Part of a small language model's weights: tied embeddings.
Each number is 128 + 24 x the weight over its row's rms, rounded and kept within 0 to 255. Layers, rows and columns count from 0. Numbers have three digits each. The size before them is the row's rms in percent of the matrix's.

# down: layer 8 MLP down (transposed), 1024x256, rms 0.177, rows 679-731, columns 128-255
# up: layer 8 MLP up, 1024x256, rms 0.176, rows 680-731, columns 128-255
down679 094:136158097104160099125152151146128149089144115145146123179131138129125118099112171098156164151101143141063140132100152164179111134127112099092126146124154100136145117199149081135141132076114161128179138122169090143148164120103109125126122124132113123130092143136106084123175099119117128152134115186123095139180102140135139105140102129116105136118119118144142171120155104166120136083127
up680 100:145152106118110108149116068092144126142170140116185126123094154142154112136075126129143129095140122099140131169086149094102097154137132112145151110162131121127131135112093128131091121132110103138099094117127103149086153170167168101124123125098141144119094111117129126111126172100091162127102151128147143183081157142169131174201084101121117146140142132119100150157120118142102133130170
down680 097:127114108123151091106181098179116124167100122104149114098163117149141168161188132114092202129114127141128078093114097122148126144110099119095132129125102100158113122111131140131142120112159120085169141109118101134158127099150100167092108112105076131099083130148138105147132115107120082125126100131130128104121168133121123137127120149086128162117123162124116109121101165166179142168123
up681 104:130117157097114143136128082122083147122123084111118139163133123117172078129162130120179090110124118094163143150147078128087106135108123133104117188116117138133129063123101135103132141130106079124107135114135143114114142149100142130123102137117119098159135112115082119142127098090170134142140101099123131125164176111100129156157132188074108099122110110192167151135180133101134128094140
down681 117:126119123120134124100124077162091138169129152077168140110164088135089142141132166129100131103121133110101124166135105103128154151102102092086151099078158093137115118163145140153077083129125109131138083146141131086137140114140106123094091100139101093134134131100153100165131139108124130080121094090127151138105128128145168140138135148133104115165094090146162162162149101113098145137114
up682 098:151128142127097118117112143149129108099091123148132090132127149130099145132136164102134145110112152130123047126117107114136151140135117125113113130133183144089121150146115165138134089151138150113134139103147114138115141130148103156102127129117133172115107136080095129130136119080146139143131129113112142128134147165117065130127163094138159141125108131123101121132151130164115105157108
down682 097:118123117144123113081150136071083164105115103155140174119102117172113111157114131118110148128094166144114121085119071122137175125145148109149132104153135136123116173153114130141090117088102146114152133137129097124140104137155172129152176174142168154125132120100121132150167122146101141122110130132145131105134090120122139112142104123069113137138151147126131130125125101072103127121123
up683 107:149119129119079141117102136162115138126175152106125125111164132123111165145125171122097123089112133149115114173132123118138135135096162133057097144083144123100183129164102120107114152108103136110153164160146146157128180089143108100131137111092100155138089107146133116150168168146153138108125178112112158126156174102124126112107169126137116125169116098136163156120142109120090107142124
down683 114:122111125122127120162116143159117100115120141106155130082129111154087156160139125114085098153120114144134152108135132144152099102141134126098167166100125153121162115128158172136129113130113151094144147189136143147139170100144128123112148097116106135143136140160155092129153161154145097171145166091159154134133143157132103089142171118141091093108076105116123186150141118143097102077103
up684 099:108146129148085173094125165114129161104128134123137132132161155098111120161114153163156115122108156094097123139154100128127129140121122111126097151154140133116139154125116159132115151112126185163092149100125134136112159120126162093098129129079144113126173154158090152128105178092116126164122096132168122114110110112098113130124108137132105143132141165152128102116144148114108090124133
down684 097:143124128126139156108118137143146105138131114110117152179154102138080151105148104107133112206091110161106134116125129057112116132136149137155104099106133138138131174130124134102113117164119110139129115140133107162170100145096120138133097124130077125133108138107139119113165131151107140107127109146081153123086189141114153140137103136133133121136115109138115137138135153088098137125130
up685 103:128097081119092117118148132090072128154113111144107164152147101144125131128105132127101100119141138138129107142109129143115139144141118131094139109077116130136122154130167136090131126097094128116094132132170119177131169108117139112127131145146136118143104150155182135129157121139118101125097162105142130161165105158106071157093116107150159111133149136147108118141085100095144099161134
down685 099:138089128130130110157164146115098125131179117160130125134107161129104114161121171172120130108134122106113074125134090112130144147114146140136148121133158143173126123143129114126147140145137111123121151107080116114121131155137155119115124152140158112124130175141141111130153134113121130130157114164153130128126106133141107114201100078104094097095111090088093155107156102084135150116095
up686 096:084132125145140168112096108074168157083133142116124069143107139104138128109104118115130119133126149144120121123124133156137117163132135120156103120112076129126148150092091137160174133146144121131081086080133107109128126181141129101152132144099149138129165122131126148161107097143111172135117138109130156091114153134122128131116141126186143094094123160179154134120152140121104162087168
down686 097:132145121120096096146122166079080128151156093123105143102144127157142141131142101098118153132169078132089094109110131132163121176107155161103096114078131146135101094104139127137105149122136112123132116141128111113133143129134144111109114135110147141121128085110108138147133154160078121147140091109158122104137080134118136136132171143134139107095149112114125154144092137198168103121118
up687 095:116148157119142173109128145086125126099147069117125084090126098129100106165159174119139173118118100113150107132106140107148136159144108147145140132119119140138135144100114127124151162182104144125165138133127117155076163085121137142092112095184171144119094120111110124119135096125093177115141098119112160115166105144125126130117131114102138161122134158117125081119112113124119127095120
down687 095:154124113162149124110147116124120118154109111142155172188114164101141144116156119167146154127132116158136167156173120119133137128112129106101090111140117118122174096155130077124111106119082116129151126126149080114145107124162134169145158142141079095113139125110140131145117158078145098149089157103149138153158096137067125160122117111144142164139121124160136131129085138172180139182114
up688 108:090128107136119068127119111167128127154126132141104134139127157085082124162126146136139106115090147137185130128124106119111122147140112179154150107141110137098079124107106102124118134112126160107146106138130137095144190090118130107119170093102111127132101118145174158106107121123153111135134117149101131141115149130142117130134129108101143152107091101143153138135141158133152121101120
down688 102:143112137175095128130135190107125127127121102131135098155161143135140121159128132105146101135145105099098106092091071106136108132173145143128136163155135103138081154105105130139081109113158145146111082124137103145136140137146124104133159131152144132149135120178145113154124147171137103117090127109108132116083156096185144115126127149101165127102123069146144146141124171101125083107106
up689 097:108075134119180156095103073148143129089141122142176126094103188125085149120107147133103112096140148110091127133107116101114148112157135163121154150180131087100133093122126126142138151120146141165148115121125115131146132146129140115125105135117146131139121109154153104125133091126165113122104114114170164099127120117170162111129160100139152176107148142101138127110160129121164082130178
down689 099:110132127137171111101165085162137112185126110135135120154148155128091141125105152143152115079140158123171123209132122112142122109148162135103143123143143177111134099121115159105129163115137138160117097182172122141149095125119155139126107136125113134120125146128115110152094112153149154141132115095117108132086141152111128119094123169176097129119099103167159095143115121139124101147078
up690 099:115074121136147130080140132130124155052184154104131101136115157123120144125156148159150107107104148168179130157090112138130168107166128103134119137113108167145115101130128122123165145121142185149115107152115108151106138145145130154120126114149130231082152156137128111143135134105163113080168132130152123146146135105099117115117122179112115122115121138103122131105148133158106123131097
down690 085:121160140103120086183146149099140128101105103104115138148138121148146095165140082098122185162097171101086144150134157115159101163115125149087127165125177124135119156154111148104083115071152109117093170127116139143156091145164131141143133130119146074178132108107125111129121102151151132160138106150146120149095103163166136160109145078142155115133123121115139112108115106116124097107153
up691 102:148132117114078104099127120111092142150155104081122098137108122112120178147107134122127111123113133095110159134117097122128135118149142122123099100145122154179153143119123139105127124121151112146108098148157126144103141115142123130166152109115191101116147136160131167154118168108142111142130150161119113185137118052146114140123109142147106151136159147146113118153137145117156090117162
down691 094:125142107107180145131137159126122118128091140168098155127155154159175129129101135126177149119133122130141135124176069121136161127145121108124171145144120135122075159110140127162101148164121090092148135143140072069147133164107102159115129134152101161116116084139132126109168109152109104092143106115109160106111153140149130141121141083134094104143127104148143104094135114124097119169125
up692 098:151164115081075124090122121141153141082131148120105149140129127156144145102123119147138143134145112123097143139101140113141146138105147133151166136135190078128142104139157112102126108128123086153135117119108157123120102105108121114109119164147117157129116155166141143145113137168122118132112111149126136150125142088112163150137146137146114128145174148107138124109126100073118110076154
down692 096:151156123087148135127168114134122105093172082130154129123176162087109121102130138116111140076190128136120135143152128111101140137101102122095162088125123141120160152138120105140132132119173151102105155118093128121117155124108145141140148099144160130084111106144122120090156119082122076124136126128157160178155141146101086101107102145120177153151132110130113102128091161134128144168129
up693 094:149132131154130121132139132154153165122105138101130118143068138096103113102130112090098141138132132148128129155111137129151159067131159049146151121198154092101112137125120110133137120148142108129119151099145101134106124138120137168150130167124140155094131139142154145141128150121078142129131145130165098112124116148129150107142105099135127155110117112112079138126158094116087101129132
down693 101:157130132047087148141145101106120164111094094177119096104142130135135106094135109158138137123121153168126099145141102152131163136097132114105105144114122171154156123063135101172164093132107115164143123138148145073127110135138093132115125060104136106124138128104091129101094126102123121086115141127124113096114140118136098185122123122132145111126146075128186134138148122137133159124109
up694 110:135164104080086128119110147149171139126119140145095153128130124110112153123110107099115106133139101124131083145129124148133148136155149122164134172103121169153140127097150142142103085135137120135110129125124150132146114117082130128146126149126146106094144143167115155127166169135150123134039145139146108147146096113136172131124128092147094150125119139124145190091155145093166082105149
down694 102:120158129128107088153112112084156171156115119100120128145138074164089096177123133163150179110149134157103122106147129114134129087139172116172103162093097093106121101137127134120117119148124125109105109120101166163117139112153131134141093096146120115114126159134120114146119102177135106168166093101117133194106100118108123192151162153100164112129088111183136135148128114130125112148120
up695 098:125108127107152124122113109188074168139149114096115123139068144087128112186099120112104144108121088102118138132147149134083087129130080120166158144146095159107163156134111115138167111133140106115180149136128136075104131129121113138147130087125140115102099119141126111168161103128186086068154072139092140144141117137123138137133119114111114118155136136083127103116108144159145111125090
down695 097:154095130134141102118118092079128143116111102118157122152145134140125126106101105092144121112126130129134145097102096148102139101122102126140172090143153068150128129121157126105120136113119170128096158105128096157135108090116120092126088138162148140146133145089161126149121158108131180130111125111136138117122128138157145131124133146197121116111156078121165129136109140120105146098156
up696 098:109094138108053148112114121118142134118164113103116104163090108160134100111087137102111102110123127127114167094149152120091117136131132112103126115114113139081121104140166105122083114173108126124114102093127179157154149109163170173120162155108150091138129189096126170105175091159132173113106151129134123193106103133115163125118116162130107167107105137132128119110154131091135117143132
down696 102:123111143129098097072115155130125105129148160110160091090181100125133149141116114130116130094121125141131088157150187148153123149161110112150137153122104121115172123128135148130140145119113118129061175131136133158119125099133154066142102125209172120116144141142145136112067142134117144127146088105118149139166163145113113159121103169105152179153117109121096141170129122174112109146140
up697 099:138130177127119139118140088150095141116160112144135113140172135193139111140092126132126134101111117118191082115138132167119134113138137118120118113104129146195119118085145109095122136118133100123150127118096142133086142149102166138104152164137095121126136097125145107101135152142156121148141119137116148096156105095129132120160192096098135148174168145146121118151121117108096100126154
down697 093:138184109126137160122137125141165136112112149094125147153102110097101166127144101131095115158140152089135112097131073136108139147094122124122159159168142122089084114182138131121095094121158116143143139130118124135106083127121067100142136099115131105104149132134125115116127134130132139143128129130149102141141170166119166144089137108131143105056102118135167122136127147124133109132168
up698 096:106164117140118146115080136190130117175158163121153154092140116168125088092105097106134127118154095128109181094090141110125114112130110147129147120154115063127093098150135124132102113132122122163157129156124133160121112084114156079149106102123137117101097117127134120120124167101198145132120106125152115126115126127123154123113113172097083120123166098156111102148146131122122109175093
down698 099:133077139150110164149129137108149104097120136122128168122107136131112120144151108081121124099142135166112136107146124145111123104147103143120152108124121152096133105124159099091134151089132136134127148159091100117145131160108130113082084115120127053122160131110067118140107111126092174171099098121133132091155133175121122093121114134117175127119134122119135105167133051129133168124128
up699 105:143115129092155116181114198134158146122150143118108177058116148139126080130136143129109167090144154188138127138125129107143136120115094125088131135089114131166152127180099145146124108104156119107131167136135105136134156135103130105098159159129166200144117130150127121128116140079121174104149112100139128098106121130096140132102134091130093117121111155111101133048150118122099142127106
down699 100:090140118148150145138147150102158140111166118097133138123161146098125105125143142086177212123151105143121111084130151134104121079129155162108160135150117122142138100104123137107097097119173127119110163128097118143105148135146172116124127115092074123167153166158101143112179129100088113094133133103112142105132122135101146131146112163143151123119141102089095134075130106142101097116111
up700 099:131096189172126173136149101110145150121154087134115117095164143112127118117156135132137076113139133117188104179125098137144152150147181157169110131107122094143114121122096105154110188139103137118143146086129142109152125124148109090163123184152121169132072169150156104143116125119118159185129126157164125110114156154111159134122168117113137100133121132108153132121135115124116107109132
down700 100:106129126119087073119139075189095171128167116139156131141126160103072124146117128162143151136135090134097143090119149125117114135130155151098114125112164132110149117151117126132122092120150085129130091113147128134170134106126134132141130145094119073112143119115110148099137099112125163135119128126090147151136138153157136087151134141110126122184191126141096135152123135126100103145123
up701 108:174136126121115153128133105110149127156123088105121115120146092117132100208079151146168130145126086095114074131089111102145095148124094125132102107162131151105121081118117182118134147085129151102117117144155114133184145098146127168153112115098099109132108114148170127162137155089118118098133093137156149140096111161080069106135154108129104103122137109109111121146155146115120122105156
down701 099:114110135125179089096135109153141087108146143097139118097159131167091119093151172138136123082129144137131106136128107117138115113123134139090122119139130101127092156116107097104106118134096121139110151109113175193071109147137085137124121132107123101118145161120081117105102148116118128136120146122113131102135141135136134091109121131150121159111122152157097131098156128180152097127146
up702 091:160165138153133141116092099115101140143098140112124153157084141122140107156142164106103165147083128124092116143116128122171123141180084123141084128122107111127122129138151125140123107100101183140102152162147104134116132123148110121118180142113120168116175154154082137108108136193108115124150154181148112123159113144135158133110142126108089140129106104122083119124116137135131119100111
down702 098:183078131135102114131139149146129127125128173135068111134119148184103118102126110108115105152137138131109169142139123143123125132150136113113139140126120143147121159140145173144119126131123186119104147131115123119159103153152083112145132135130144126123118149116048101095204118114116135168116092110110138126143107161131129149109128152147178148145152130129108141116129098124105112136086
up703 105:138102145077105124148166136136126154156133125109148093112091178148140076165134097129107131139146108085144154147169092159139122093121149156159119133114094076104169088132137118151129139146138125155115151129170127153110151130159115156123134136156117152122173104147137104145188086157122090108121109126151129106098109126153095162094127118133102105102149144143083135175132095123136154139115
down703 095:117122110136121166138154136122102123130103112138108119139140086124135137130128126152076140151099130169064136109085144101108107102151103127101136106140126101163131137130167077140172146116129181144080112148098163093160144140128145089136108106124133094106072128109092110126080090131096119126113127124162116096120107135138103104176108073122123135142142111119128088160177108105138124129179
up704 099:093176191137109112168125122163136134109117118161094108124173141172123122126156134094167114109149147148124151118135152153111111130100111128149141153145132114128140154101127151122097129125166111157102166143133164117098206090160150152142111097155157120090137104132118126103125149124131144115143114075086125131121129137148128118113125147164118118108146121114125076123159146132104124119103
down704 105:157116114141163121135141167168126113118086174110183125119165108116154144130137147101129146122126151136113173112118172105180121107141108134137134149097120102095174128099105132141139143126133138148120118154093119103170178134117103117196135111088156108163155136126120088101105084145111080157166107113127100112097152179116135125127115109177183120116089140133115131138148135123120119136125
up705 110:156145172144154138158145114144136133155116128120140132111137112095119172159136154137148088110100163114138122152118100138139108109086062129116095153132077104119170104061095168165114167114148169112136107086145135112163110066135115116113085153137084155183115120062121115154128080144124133099147103155137092112104111130130145141122121127100116122131119157140123128126130151109101190143114
down705 107:124141115125100124148083106170126115109131119140133142127167109111104123120167157159119111115112145155138113128132128050128102119089108125143145151096120088130110103138100130154100120152092113125099114110097135142131167096127109090095122136138118141127096136136119097079123114141127128134104157107106124122135094140116123171124168169104083130124097125123116095123131133164161131143103
up706 098:143166109109118104159150118080126148125139160128143104122108124121141123107156117123106087123145136154147129113167084144144168126140089166054106141127177124100120136166122106095100119134132124137162145113114145136092145139124145080095101131127144102148088130135130147132136135135138119127147122121175148110164107133139111113118079110132066127145113155109130120098119134094143109134125
down706 097:170112151107085125161124143150105108114138110128165104128166122112118139100130116093113168124149105137130142158079183132059095127116119116165118137143140116110077168170144072128154150143097072168103157085145101118137078145138140164123157126161147104110111121144105151138093086133092144106150094096166117102131144102115153150078111132093135126124132143113171111128166130123124134135137
up707 095:100118123177167094124143162134124120145162126121131121090136109098108152113131104139091157126147127090167114142175138114124131098126196139103109157110119131102133129133130154080107112090127116128107148124153150128124105137105146146135139101157148116166105143155137132140116136092100110107158131122131106105101109089111170129117132131140138110117123106103175149138126171113097181115148
down707 097:110133153093111151107137115093110148137102137150110125132128101162131116127096119167154147123068143120118128135111109162122143126128099131154098098116170147123100131159170112137117121129120145124158100144114098123165103104138118144144103144106141136127151127084154172122126116168109168127134085153116175124079143125145119103115149110145096151121155137121119130111107123113151180145118
up708 096:126113135141111100107118098099128129147148099132150066089173134151104159088144149094119114109113154096100159137115131130157133137124130143140091128141105098144114084095100164099111141109139129147135118123110124150105112116098074111098153113154114158112124131075174152155133107153170133115108152158185099112114100148141146171158133118114139141107141142099151145128129141137123155122135
down708 094:150117137164141142136090140137131091096146143121083164113080138115172111093128103200142127109170116099137152131103069133113177125128120139119172125131176136134148104159167092159135151154131146123118084155120099167138135122176158119126128095160139139134092130147147116167149130086133143134157082148134145142187144156118112085149128140162131136093122129132158115120105160118082160121112
up709 105:122082125079111108136110147150114142119090116099158145126117115129113147107163143137159134144122138112117195087118143149159151136154128142128122108099108106115126127165153128141079108118116094133122107125103109116073135130160170145148145133133151146124108140114156112162155128170135162156156175096104125141139136133159089147168120126147107146127125144124095123142103130155100157138130
down709 105:132130169159112102135159092115172148196121140131171125169119125117102142157148122130123133133129086099147130124117141159113167136099169110152194117121141146114119115097177162089112129119111121126115102180138118091115135123143152147092154137145092183180144130116103115161143138116132167152111164132131157127140201105121094109129133113123147148128081125109109101080125133130115071145133
up710 095:112138129145112155119130102104093150176123147116135144145157090112134096101123144106162128140124158118121128105127131160101090112137119141133053102134117114159138157153179080116100103110085139127105123147128179110098125118086107134131104134126123168156160183119140135159096132114112135109080113145140147100117119172126115118130140113131133143104119123115133104153169129136091130144133
down710 104:138161128118099154095105112166160154166099138136155120116105161146118086121148114125137157167092148184118106129104108112142139138112163172151098131143162109117158143116127090104122119151053144142103168153121110099085150160114115156146122136142108087101074157149137098139149170130100099124143102128148135083123140143114106111133147118111114107144139163128129125120131174150121098120111
up711 104:112169088146112122149179131156132155128135117095095103160098070132084152088111132150170109154102145144163161145131124123172127154106095110152149119143123159126168124107105147157133144130125150089110120115104111125122161109134108122139133105141124148145132171156139126114104129104133141125148099128146133106141083134136106154144162114102154078148102124105145151164148166117090135118168
down711 102:160159138107135103147144139177152134113134130111174091113148081124166111123108148165121109140146148103108147081112104107127120141140099125159095108162125085130118156091174110143106140131123127097115076112132138137119111099094098128152100128120148162177145169108117125082100145128102162115151169113117108148153114101097131079113136128123171127108149161106130133112090149101097073111143
up712 099:114119175160193113134102135124110126120156138121114121120130085118087138143104130137134133074141142164136130120105144144057134124113146157152122115167133125153130100143147143090136149102119096126133094133103158125142113132090160146149103131150102184106137090170130140132132119132104122168138138167160130147129154127102111132159127104113129096142133169138140138088103105136091158152141
down712 093:133107113131121098114161153108177117135134157124119114148120129133093148129115169127117108168126160120142129148165160067135122160156120138122096147165121148100131133180131098185120141123141118114155097127152149134164094128150126108119158147120139124079119166116136116179124107130123150172147120138169113126165145142135153088081170154112105135151126178136109153157166142142099157097144
up713 097:118106159144131130141075152103091087133148126144120121113134095156113147110067097105127142134141082137119125135156138137111148120187164140102163097127126165130133129165092171129160133131096145101149135123160130143149140118154120092160134127119173107179142098146155124104147153142103148121085107135144103147123134108082112114171107119134124148154119151094134115113111125104111128145133
down713 099:136110093125125132118161138145082136117120126113106111139158159115117130169144124148147172159117135118095126078103112176144108095153093116144103159137106134133097101140133113128113153101156115127127129127102167111118066127113189111132110115146052118102124106151127137150108148129142112124136111133096087106170143139128095136114120150093164114138068098110097119141136113142101156128123
up714 097:162163168161115098117131110144134125098141147111123110111187135108140101131181107145133098144121136140204126129155131107134165148161105095131073142114143119060131123098155125122142101120108112104114113124160156132100084121126136109143123125201114102111092102156117107126114113141113121108116132122115096091129137127160111090107140086111086137113128131121150121106135140140115115142089
down714 103:154141089096138095114142139093122158138127112125130146088095116133093147134151115141135133150105145173138176096118136136117136128113124101111153103139134163106123090153132130165131106139170137128109173118128121148182102137074063158144089133167097112125118082201162107141142144154158162154156068109111104146132126145112101087159099124151144127139125176109121121115146135094121127153131
up715 105:121146091166136102132150068159100082144147155110131152135155124140122147065128134127128105124132119169149180125146110178141091138146114124096157145141100129152155133124123148151117121152128142076086098126111089155142146129104133111127152175150125125095137078152158140129125154124112096127154086144076101093114104113145127179104126141172115095148156150165099104135120116114093142178133
down715 106:131124122093109109115139161121122137151135107172090153120137136083163094064135130094117143119149131106123148168137118145107125152146149118094111115095083134138123113092117154141120113195130117120128124118163092113166129085112124108185134107177150170150082122137096097113102155097103084099121134160110164133105099115087099125115118122075100119123139138142152113082095153142131125136137
up716 093:160104118137089142169140080130122124114123063147162162131160120133130108139135139114139084117108113092137134150126135142137133134158131109146124083138117120139091128144140133110137090100153126113163084114127147129197149126084112131132146161113143133147130158136133127154097129122128095166145165126139125129171151088127128149141138115118052161094116115106107134105141107137090142119135
down716 098:159149128151108109153123158077155087120153098129170112151097116117089136095125125098134161198157127117139108102155145115131115132166126079133131119101117208137119138081142086160126091109141148150114135100110139115112123114106152148105138151099160111146154136162144144121122098160100138169143095121104148160148128130162133133121123088120138171128129141109120120116174108130142069123129
up717 096:095107104104131128102097170139154126125101108160136148084125157114134082159131107116193130143157091160102134148131113095163130140130163153153106144121150164121122155184159130154101109093104184152134122127156136162078134139117143146136133102100117122129144143148093124164073129151154148138145147126112132114122108091168118153155106120112171114109096135177129160135143097151115127109140
down717 094:149083091154135124124141119074120121160129097120137108108140118173127137131131137116129125116118152148103098096123129129094117136115159147099119116140121081162141122106158138095112142115100122136162108130133140107106130096099110129140128177154107170132083152137170123124117123125128161152170168109135154096092084140137112101113146091112074143101093109128093118129098122110103165093100
up718 100:095122127142165120134072061125133120149140117141164094108171146115091135118113086163102137128139160148127069105119151103137158138117151120145131113099158049115131127133107141074072142157154111137154119137129136137117124146104168159147133131132134131115119156098136144122107152117166181095136098133144114167162080152103123124125139083144096114132158150132131085157138132111158170185098
down718 092:146118136104108143105195170142138132120113091123087161138119054118134117141150123093136116097101129153143142162133142144130121136136148137107134132138123170162135133117112090156111105148136107119127103153144056069124159198147110114093111133092125136085149156130129080143118124167092141106075126141158151103127176077140108158131135117113129095153151096135147147143117111150109153117133
up719 103:143117120161137121107118106151131137130128135140111123148068174136090132127126141116097123137088118083139157120134121083090126149114157139128150115093166143125123131137088098144105105119125143144109131137143172133151134110148118109096153113085125111106132129135151128149080125111152101117153125104082135118136157138133111133107135119081127132125103100143109114148112108115163134141117
down719 102:111115147132152166131154148134129105155147080135079129126123121148091110161088138186120140083145103113131107115154116151097117124139171150137135166117123143100105170109157128158167139121170142108144137160119145133171139135120125139139166133106095110100118169132093115120114134146124124136108116167136143090141073100140124110087142134140096091092132107170141158146127154159085129134134
up720 103:124129114172154144110146128126101130109133140172121137127142133132113110132106091150109124089130120138148111137157132115171144148106151071120113127140086113086132121114150142162085167156102107094151110114139108134136117150147131155149145120143117106163165194161161104104091121113145128119119131097126153177155131084116114113105147131133109120142110155104158126124122109095118148120173
down720 096:142130118163181108168152146136124117126134112151097148113131093101165121131154139120118112107109141123109140160104093137105114131141158085135076129099117113145138127075108116136132095147119132128143128143118114132118070133168118112144168125182120119094141123180135129104162127162105125147148081106096121173111140128128147104107097136100172141153123122120147118128110139129148143146127
up721 096:121138144148128135133129109110114101168093118151166157108092079121160127135156180121140131125090144178182144088173142160071118087149121117124090155145153061169191139150162118116125120167138117095141151108112161102108110119153138136109155138121102118161118145097094157112143123134117146156126163109133090117102141112132120086163170122132095132143157147107126106125129143122131089134187
down721 098:100121103102155096113148101112154173094098120108112148161136115085116105130122126145127124139126127143132098153147115107106110175149087173113105110094081093099090145127124096140151110101123172124093139120124069151132163074141105099138096109085132143122120113138150090118127107175133152120131126152108171158152122164091124113198120141102123100123081144153150104123125114119162166118147
up722 097:150090164142117136135166151144105092121151112086089113070101150149159136146141140088120134135103143164119136134162151143127112150130113129137137134111138106153129110115150142136118108142093113118115147115154094132112060118117159155143107164140103138128098128185149156127126145117137144113080170138087145118135124115135149154115136110124134121187125123117140133142110166146113160152102
down722 088:160138134111125146074143121110153163127134132170135145138131098145101145138138107067122174160141129071156118109118128146163138138107140151135130146111127135126153158172165124147144140116132129165129101127124102157142150146164107156141171162153137094157135095119138099160129114106126117158152063124114094103139125129151120115091148149119113133145113130146081128118160145145096142150137
up723 099:117177176110115111133160143161143171139105089131154152107142147116144118130119084143162095165145127150112132109133133137166117114129102143108101122116165157167089137095126124089136088095107156104125133124156123122134192139160117146160113105114182117055121102149155128103133120089116150140109151153095142125130131149153152136138151116099077093127152130101135128112114132155116111143140
down723 091:095140146116106141122146125106105116134123173107160154143098089118111127124127118120133129098147090136129147112143155088149119175085143139138126151131135139074137126155138102141087113110142168116115115151148142119096142169102107116131127120125082156210121148161141157161128142089112136136178129104139164145150149086142104124109124161090135121078127128146124156164115181141142108132125
up724 109:123105089099131125144076168152167158121113114121154116108120120083107121138107092144102104137108112109154185145140139156152128093142158102115135169120140139118127125112113122077077115127119123104168143115098140111108119100095165159151148180155121126140139080150158154152154110112073097073124174164111086150126128112129115148125144172116121140127144143157126075130161157134131134073135
down724 107:061146124115106088136154092103120132105122101127115161099133143125146152160141134101144148127125105122194114121108162118114090174103152096168130120119158135134138150131127097098151115143161133083148114094140152129111136133125159170123166157133114141099107125104097102113176116132158157153063121125124088110121108144098145103132119077171135168108126143114147116171134172157125141085157
up725 100:119121132125113138119126124106058103161132111108073120152109156117186127147134112086124154115124136136179131116119151141118129134117144134107130130091191117149135105150124094116132114101077140133136133126133136118109111146154133151093085074137089092101153137113118122146099098118141140134158131139119148151120121132140141189144117168060131176074152117148120152115105116120110100198098
down725 098:113189123114102135138102147167180105126166100117119143136086132140083157128105109090142135128147108161118155109128103128137157088119133121067116097142117157127127104159134159138167145129151149153128174149142083160081096107110103100182124132116156134139154110109131151129131133183121103115134155096114143149137202086118165136132115131150103119131152148108089164160125105143128089122142
up726 100:130159134101152117130091118116167125098091149168143109139100121130130166143115129133141095111076111106114146124123133136080104081157126162151121132128128177129122148096146140101117125077112168132148117122112106123146073130074148105126100148132142160135149077135140155099092129121125129159108126129130148172132122145141165121146126128121174153126151148174110115124091138090122170098114
down726 101:113126167150105101136094157093104150138118145125132163141103088150114099113136114137101128135103092099147134118140105121120155109121167111169107133108132088148147135136136117140090144140107137121106103147152112123131123130147086136148189148166117101134085148132131142129157144089160131130105146114119112092104118117132139085126147066133157156110149133115138172106116119154070158133114
up727 097:094119116107113108145190140118121172096141141169126089149107104176127158104137064121152107155093127098123115102105109131132156086095108111118119136166147073102112125141167125130113101098117097126143083123110109134201110156076121135162118137152092126122125092095106124177140149140155071125128121123093108133149087131138106104118127151104138106154125127153097129156148132122122098120141
down727 096:101155107142183164117150127140147082098098128125125097121118087101167165119164142112114144164139100113125097112127123171132161159125111117118121153178129112149143119124158084112130078101117107142172089122148131101136132099130109137141099128115133078120173107159085125156156155138153131102119134140128159118089129109140146142117142109133134138119083119089172121117130135134102165109116
up728 104:137129134154100088106132159137075127113128117093120147099142161100133124143127164129126085120110149105132150079124139119137097109079130143104116130138155125114128102138145126119130103092107135136152150141165154109143090122164138058152094122114150171089137134163155109127168121116138161131108082146116108141120154103141149118137125132122154170136087145153117147127111113155125143111124
down728 100:111130177077164126166146103070140109118137138145167074092149094139108176109129142175100153149164158141104110167119103131122160115113165101094122111098093083172121157155143133149119108161154123118097115143104149150097116119145125165139143091147143124125111135119128155135149159140125151132161143105122130113153143099113121137152165132184071119120119137094178141130135147124163129138145
up729 097:136131120132106116122085099101091139102102094174135099104145109080136105142118124130127167187172126102126114129128124121095096137177138175139083133159128160135112141111135181084137138140106154149166158126139112155110169086094149123137107126167117119111107146131128129077115113122125147156100131098153127125125108126163156160099139150093129135159120135093133096097107140154102089120163
down729 100:153151091146169153137138115186132074091120129143147114136178140130116146134112134108098139148176123112133118081143144110113102151105089139124125131144103109132081123116122154091125146135142136144139112113149170125136132104089154120127155101142104152089050153117130145140175120126127144129136163120128128144123121128104137116155124143110110137133115133080121127119169116123164110120128
up730 101:153133132084127097122102175155172102094160133100121122128105138095133120193122141081110130153136135130150165146123088114106137128162119141124138067129154121105083129113123123118121083093072113156184093101140133136133134132131146091090206101142089121117130149137156102125129120120105163126153122124106149123097109114083106093149157170122098160115109154151132112158132135163109108140129
down730 100:171143178123144116164153134145117106106093155137126094139113144125120154126108119184139181130150123122127058088162089074094150124136100150124125134119111117133095122140093104148119119113134102117116160103089133168135106114163112108135131159114130137146121153129154116161089172160135116147135141163117114101084138092115162121058116110134133119131122119126120171129119123164155148121136
up731 101:116155104149134128123141139134071144190141103104110143126142144125148106151132139130136104160142122112125140142141136112107078129187156105127114104074108109116113133130148142127126109146161153092129110144101124160131112151155133099147105099147097115147112103081108089101098146133157099131117099125157177113117123122126170137154119119121095132197106133145178136168131138149107122118123
down731 093:140126124139101151085115135122147123119147147151133153127097123131109119145142121124130142115133090100122125096070138125133123101138145090133123113121143109182159144138149141101105112127091141123088100052114145134116182153127081161066123137127142109158130147190146173138178132095121140144155141098136163126154117145139096141085170132147143130150125116171126076092108157113096112140176